python train.py --n_kv_head=6 --positions="rope" --rope_base=10600.0 --init="normal" --init_std_o=0.00467 --lr_head=0.00532 --final_lr_fraction=0.0 --doc_mask=true --steps=5910
Each number is 200 + 20 x the weight over its row's rms, rounded and kept within 0 to 999. Layers, rows and columns count from 0. The size before them is the row's rms in percent of the matrix's.

# layer 12 MLP up, 512x192, rms 0.294, rows 42-47, columns 0-191
090,221,254,219,179,212,222,199,182,188,229,193,212,177,207,223,175,188,199,186,198,189,170,176,176,145,199,225,218,193,235,187,200,242,212,219,190,223,208,183,174,186,148,214,218,196,224,227,176,235,214,199,210,209,229,197,190,216,229,208,184,201,195,188,211,233,233,217,224,196,177,172,191,209,205,228,172,183,182,175,173,199,196,199,202,174,203,216,187,170,199,230,225,243,199,186,220,177,169,229,196,226,188,215,221,218,209,194,197,183,221,207,183,204,222,199,170,188,183,179,213,209,222,190,207,186,218,221,220,212,218,204,176,222,187,208,211,175,193,203,166,192,199,177,188,232,191,187,197,198,184,198,209,186,218,218,178,202,167,205,226,181,223,182,224,196,189,187,167,202,175,220,190,222,189,226,230,208,202,249,223,224,216,209,211,208,217,225,185,179,223,172,221
105,203,192,216,220,230,187,223,211,183,165,173,187,196,217,215,211,188,165,220,215,147,167,240,197,209,225,185,173,162,199,204,185,227,196,191,185,183,187,221,194,210,212,245,180,204,207,186,214,207,187,206,179,207,174,214,229,198,215,247,217,198,217,201,187,213,154,208,186,196,199,183,167,193,183,206,209,197,182,233,207,164,203,212,221,211,180,205,189,199,205,203,212,198,223,197,138,210,175,206,221,183,223,242,240,192,203,195,163,178,226,197,194,218,198,207,201,215,222,186,237,159,206,226,204,214,184,231,199,231,207,213,218,205,198,198,202,189,176,232,187,201,205,192,179,193,190,222,231,205,196,187,207,200,203,212,199,152,192,173,203,228,201,221,199,182,199,208,154,206,186,237,187,187,233,239,163,201,214,195,230,201,194,184,194,189,194,215,203,182,188,209,228
093,158,188,159,214,224,198,176,210,210,210,163,216,229,182,191,205,190,205,218,202,203,177,215,212,208,176,199,173,216,194,237,204,210,207,235,172,216,215,191,207,181,165,202,200,216,165,222,174,206,202,202,204,198,192,188,186,210,194,163,198,191,194,222,206,226,168,195,215,192,215,179,216,209,204,226,190,212,236,208,202,189,224,189,156,189,203,206,205,189,233,169,246,205,180,220,189,227,227,195,199,204,164,184,206,189,195,232,221,209,213,166,178,182,184,209,209,190,222,198,210,198,173,186,232,215,188,199,207,172,203,194,208,166,225,201,200,193,197,252,169,193,154,181,195,204,200,187,200,217,225,201,189,208,211,153,212,201,217,223,177,200,165,193,184,220,202,219,208,195,163,201,207,161,193,174,201,189,170,196,145,199,190,195,223,217,175,167,228,148,200,180,191
096,212,194,216,195,233,212,167,219,215,226,200,176,191,227,231,207,218,195,211,148,210,250,208,206,217,198,207,207,193,238,212,204,217,206,170,192,182,213,190,191,188,209,199,207,209,204,183,214,221,205,205,183,191,228,191,189,213,208,218,204,227,194,217,209,204,166,184,234,225,194,160,196,205,208,215,188,219,186,210,185,216,228,218,196,192,203,219,237,216,234,169,172,203,236,194,218,159,198,232,160,172,209,208,229,188,229,185,208,188,192,189,218,188,189,216,202,189,177,186,188,174,199,215,194,214,194,220,174,218,193,179,233,199,199,224,227,180,213,215,235,233,225,214,176,236,194,166,217,228,219,225,179,211,160,222,201,225,211,190,257,214,187,241,195,200,192,233,196,236,188,204,214,204,212,189,205,220,228,207,208,222,194,191,216,184,171,205,181,193,214,195,155
106,164,234,194,203,229,198,213,173,187,190,204,187,164,222,207,185,230,220,183,190,188,179,205,202,220,197,206,193,171,203,206,157,173,176,206,243,188,174,198,186,189,221,201,185,202,214,190,199,213,207,219,214,208,205,183,188,242,190,215,207,214,241,225,205,180,178,195,195,223,213,156,209,192,201,188,215,177,197,202,219,238,171,188,202,217,193,195,172,199,162,204,206,187,218,187,205,226,196,186,146,224,171,172,202,229,192,228,142,198,190,175,187,202,218,208,225,189,209,230,201,207,211,228,185,193,219,182,189,188,197,203,203,182,189,219,218,182,186,154,192,215,167,183,151,234,211,193,175,176,205,213,211,204,196,210,177,227,218,219,216,211,208,222,228,197,207,185,207,189,199,220,171,230,181,196,239,169,194,182,222,244,194,205,211,205,195,224,240,196,232,201,214
107,171,200,206,206,187,226,179,189,215,182,188,187,223,198,177,195,184,187,216,203,206,179,235,198,228,226,179,196,166,221,204,214,195,200,206,184,221,177,204,189,190,228,184,232,188,224,210,207,192,233,176,200,223,203,186,209,192,201,210,206,206,179,172,191,191,194,200,197,212,147,217,230,197,204,219,248,186,182,176,196,191,235,193,208,207,187,186,211,218,192,207,162,211,214,219,183,183,222,165,189,229,180,209,202,177,215,198,179,138,181,209,179,227,195,193,233,194,175,201,199,185,189,205,187,223,148,210,191,219,192,190,223,229,218,198,236,177,179,186,191,252,209,203,204,181,201,210,209,177,210,181,227,171,150,193,173,203,197,189,204,197,180,202,223,198,207,186,213,213,185,170,183,186,204,212,184,200,227,256,218,213,151,181,222,165,196,208,192,180,209,245,186
# layer 12 MLP down (transposed), 512x192, rms 0.302, rows 42-47, columns 0-191
094,218,206,241,201,197,179,151,235,212,193,228,190,219,214,195,232,188,206,214,199,212,235,200,196,209,180,223,206,218,194,177,177,164,219,192,177,168,203,194,195,229,188,226,200,221,247,181,192,226,219,196,236,181,174,209,201,220,236,182,178,136,187,249,202,215,213,177,174,208,155,210,215,176,184,218,209,230,201,183,206,229,190,207,216,221,191,199,173,201,177,210,197,209,222,218,197,178,181,197,217,236,188,177,211,199,181,216,233,202,207,225,200,176,204,205,215,173,213,196,217,214,179,205,191,166,195,172,190,203,225,205,211,221,235,208,212,197,187,204,212,196,181,189,193,191,200,216,191,193,225,170,222,208,184,217,220,217,182,193,200,219,218,161,207,232,217,205,186,213,185,210,198,217,186,229,211,163,195,173,168,207,188,221,212,191,152,198,169,201,192,204,164
099,197,194,201,224,199,191,164,193,182,228,172,205,181,202,228,182,185,236,177,192,215,220,214,223,208,193,208,187,232,212,199,214,166,183,192,207,229,191,198,197,217,196,230,188,198,195,164,200,188,182,193,211,181,213,216,186,192,198,156,192,223,203,195,228,191,189,192,201,183,230,184,179,200,166,208,178,181,215,202,210,188,174,191,224,201,222,204,226,222,223,198,172,194,205,188,204,175,201,204,229,199,179,213,182,193,189,217,231,219,174,186,216,147,222,217,204,183,179,216,222,186,225,209,167,207,184,185,192,234,220,220,187,201,229,205,233,195,178,200,197,170,131,172,170,210,196,243,195,203,162,228,222,169,197,170,225,176,198,209,215,220,196,198,251,189,188,227,185,230,232,211,192,226,176,215,187,211,208,228,208,177,192,170,189,166,178,204,196,203,185,223,221
099,178,205,143,197,202,265,231,197,220,183,197,188,212,212,194,203,219,219,182,209,225,209,235,215,187,187,178,170,201,194,195,252,224,215,164,175,212,201,197,219,228,188,166,212,178,187,200,201,229,210,178,237,187,188,186,208,178,195,217,245,209,189,217,183,220,182,185,184,216,206,190,180,177,203,209,172,203,197,221,221,238,204,184,249,201,206,190,205,199,215,184,183,201,195,214,198,203,204,176,193,205,213,184,138,194,195,189,232,178,187,170,222,235,226,212,205,190,186,230,194,230,241,178,214,224,187,208,213,199,209,227,173,160,223,196,202,194,178,220,220,228,146,196,212,247,207,209,185,183,176,196,202,182,233,193,198,188,191,192,217,191,192,213,206,207,181,202,194,205,203,183,188,197,231,199,177,199,208,197,197,203,222,224,193,195,225,193,204,176,176,180,209
095,198,197,179,225,165,199,188,213,190,206,236,183,177,195,191,181,197,162,163,185,184,180,214,238,196,195,209,207,209,229,197,199,215,235,172,227,207,194,155,189,162,182,174,157,187,212,234,172,167,173,218,203,229,193,223,184,185,201,176,213,216,207,175,179,168,200,231,195,247,218,217,187,237,198,231,203,200,226,179,187,219,185,213,178,196,193,190,201,159,192,191,225,178,222,219,245,221,175,227,182,196,202,213,182,236,197,190,174,220,201,188,210,205,212,215,208,204,200,163,194,221,211,174,213,202,202,188,209,192,186,182,179,186,157,251,227,206,196,184,233,217,192,231,186,191,212,185,211,200,198,197,173,224,181,204,201,193,229,192,186,195,177,152,231,204,192,202,180,207,198,205,238,217,192,196,185,200,179,215,222,209,195,207,173,225,193,205,196,185,211,195,216
103,199,209,207,217,188,208,245,232,189,170,214,232,218,204,189,177,178,212,185,208,204,211,175,217,196,204,176,201,227,211,213,209,255,165,217,209,223,176,184,168,203,232,196,216,181,162,194,181,192,206,221,212,199,229,188,173,212,220,185,213,173,180,185,205,211,195,200,195,193,189,173,210,194,197,217,215,208,207,190,207,219,233,208,199,190,179,182,229,175,198,229,207,173,181,191,191,217,213,192,222,218,184,225,196,190,191,169,202,197,157,197,202,202,163,190,184,185,187,186,167,262,164,194,213,203,216,191,209,204,211,178,188,187,194,188,185,211,228,203,238,221,210,181,200,215,208,177,228,163,172,237,227,225,215,209,195,207,227,173,221,195,227,178,190,198,231,227,157,170,215,212,186,181,200,184,217,190,200,207,196,225,218,221,176,160,200,188,171,234,222,215,239
106,208,194,175,226,206,245,210,213,209,184,214,204,198,188,198,212,194,173,210,209,196,182,188,198,230,215,208,220,182,221,157,199,195,206,201,211,187,190,197,189,206,220,194,226,222,186,250,169,219,214,191,192,223,188,170,220,215,203,207,204,193,183,155,216,221,202,234,198,176,202,176,190,184,213,191,176,209,196,206,197,212,205,169,191,200,247,232,223,213,164,221,205,179,219,223,208,178,191,205,200,220,211,206,217,214,193,213,181,189,204,173,196,217,179,218,180,197,229,175,198,192,214,193,198,209,194,229,190,212,207,213,207,224,216,209,261,204,224,216,201,232,148,207,199,236,233,224,202,212,196,208,169,209,208,187,204,190,169,253,221,222,204,177,207,169,203,179,165,195,196,185,177,185,216,204,168,183,190,211,228,174,141,200,233,220,166,221,161,191,197,225,199
# layer 12 MLP gate, 512x192, rms 0.302, rows 43-47, columns 0-191
107,218,190,191,183,205,207,154,204,174,189,196,195,179,202,179,208,185,230,182,186,229,198,214,202,164,204,219,206,226,200,198,169,225,204,178,200,175,232,229,192,208,180,166,189,177,204,166,215,188,206,213,176,206,194,211,162,211,205,233,195,207,172,203,172,186,222,236,193,236,234,185,202,212,214,216,209,208,191,233,216,199,200,203,186,190,188,198,231,220,183,179,211,169,221,203,165,212,215,182,208,192,178,193,221,187,188,247,187,186,183,185,150,195,175,197,210,178,195,198,194,177,203,209,194,185,212,197,210,188,207,178,222,181,221,172,211,184,191,198,228,246,188,208,215,194,179,211,224,212,245,211,238,228,180,171,208,189,196,211,204,212,200,218,161,190,173,200,186,208,167,203,205,209,173,221,152,197,215,234,202,241,225,175,227,216,184,204,178,243,174,224,205
099,190,227,185,162,218,181,213,218,196,183,165,180,188,215,201,204,190,207,227,167,171,207,186,196,221,185,235,171,246,230,204,196,213,214,181,189,213,215,173,199,186,218,165,213,224,212,175,210,205,174,183,178,203,187,190,212,221,186,202,177,229,176,200,180,207,173,230,179,175,192,201,176,174,180,199,147,216,197,178,227,180,177,188,221,223,187,238,189,190,206,176,205,183,165,188,208,194,175,205,228,203,181,217,218,195,160,189,227,215,207,211,234,191,186,186,178,182,220,225,210,175,196,204,167,197,224,249,194,206,224,210,167,182,202,203,193,188,205,190,224,206,225,173,194,183,175,210,235,212,198,182,170,202,236,239,222,215,197,175,225,237,206,191,181,223,204,186,168,193,192,211,211,210,180,196,210,178,212,196,193,215,219,158,193,170,205,182,224,208,203,226,207
098,194,155,225,217,185,182,217,217,255,192,216,206,208,246,223,203,204,172,190,238,190,220,204,201,208,195,228,215,189,184,211,235,194,202,177,187,223,176,172,198,212,219,166,196,217,231,176,202,223,177,181,211,181,224,212,237,221,230,191,209,206,213,174,217,207,223,176,175,182,205,197,213,220,189,192,206,190,213,198,187,202,219,202,196,199,194,179,188,182,174,218,208,243,204,230,178,218,184,231,205,174,190,243,173,212,254,203,203,204,192,209,234,203,178,221,218,183,215,179,208,208,206,178,188,202,196,169,224,195,226,199,167,212,199,212,207,195,207,190,180,202,203,169,187,214,214,216,178,205,201,205,160,206,172,187,187,253,225,212,208,205,193,184,183,179,209,198,223,160,202,213,199,191,206,219,185,171,181,210,251,193,245,207,200,159,193,194,172,225,186,211,203
100,192,180,199,176,218,174,211,201,193,196,167,190,202,192,173,202,205,174,178,223,230,231,198,182,211,172,222,197,203,214,225,208,198,219,220,194,210,151,198,232,207,175,239,196,205,212,183,220,210,182,201,195,212,205,187,185,202,192,199,189,191,190,218,193,198,213,214,227,221,230,198,194,196,201,194,172,186,183,228,173,183,170,147,219,212,222,212,209,231,180,207,219,208,201,227,234,182,202,189,205,189,203,174,212,185,223,186,214,199,200,235,192,191,194,187,240,196,189,239,232,244,184,214,193,250,231,191,194,217,201,170,194,174,216,200,209,209,199,174,198,217,188,238,200,191,221,186,124,194,210,206,194,169,187,150,194,201,204,160,235,202,153,220,188,191,226,176,196,194,187,204,196,196,189,201,191,219,208,203,235,210,195,224,221,221,233,177,189,220,195,199,188
109,190,199,176,205,169,191,176,173,223,219,173,222,204,164,149,184,206,207,206,209,187,217,175,207,186,222,232,195,214,176,220,188,200,223,194,213,205,179,186,225,243,202,177,211,150,216,155,188,171,234,224,208,203,216,189,246,198,188,181,192,176,203,225,195,172,214,214,218,217,202,214,213,206,226,194,201,218,214,169,187,166,185,178,207,198,191,189,207,194,178,183,208,173,201,203,205,197,221,177,204,157,235,197,177,195,192,164,226,163,203,202,165,191,217,203,238,217,172,202,202,192,209,219,201,214,205,182,218,208,182,207,246,175,206,178,205,211,218,220,198,200,188,230,220,232,220,213,213,208,163,204,220,202,176,197,187,201,193,199,246,214,220,227,211,223,186,216,192,200,166,182,190,200,185,172,208,229,205,231,184,209,201,161,200,165,217,178,192,189,178,174,187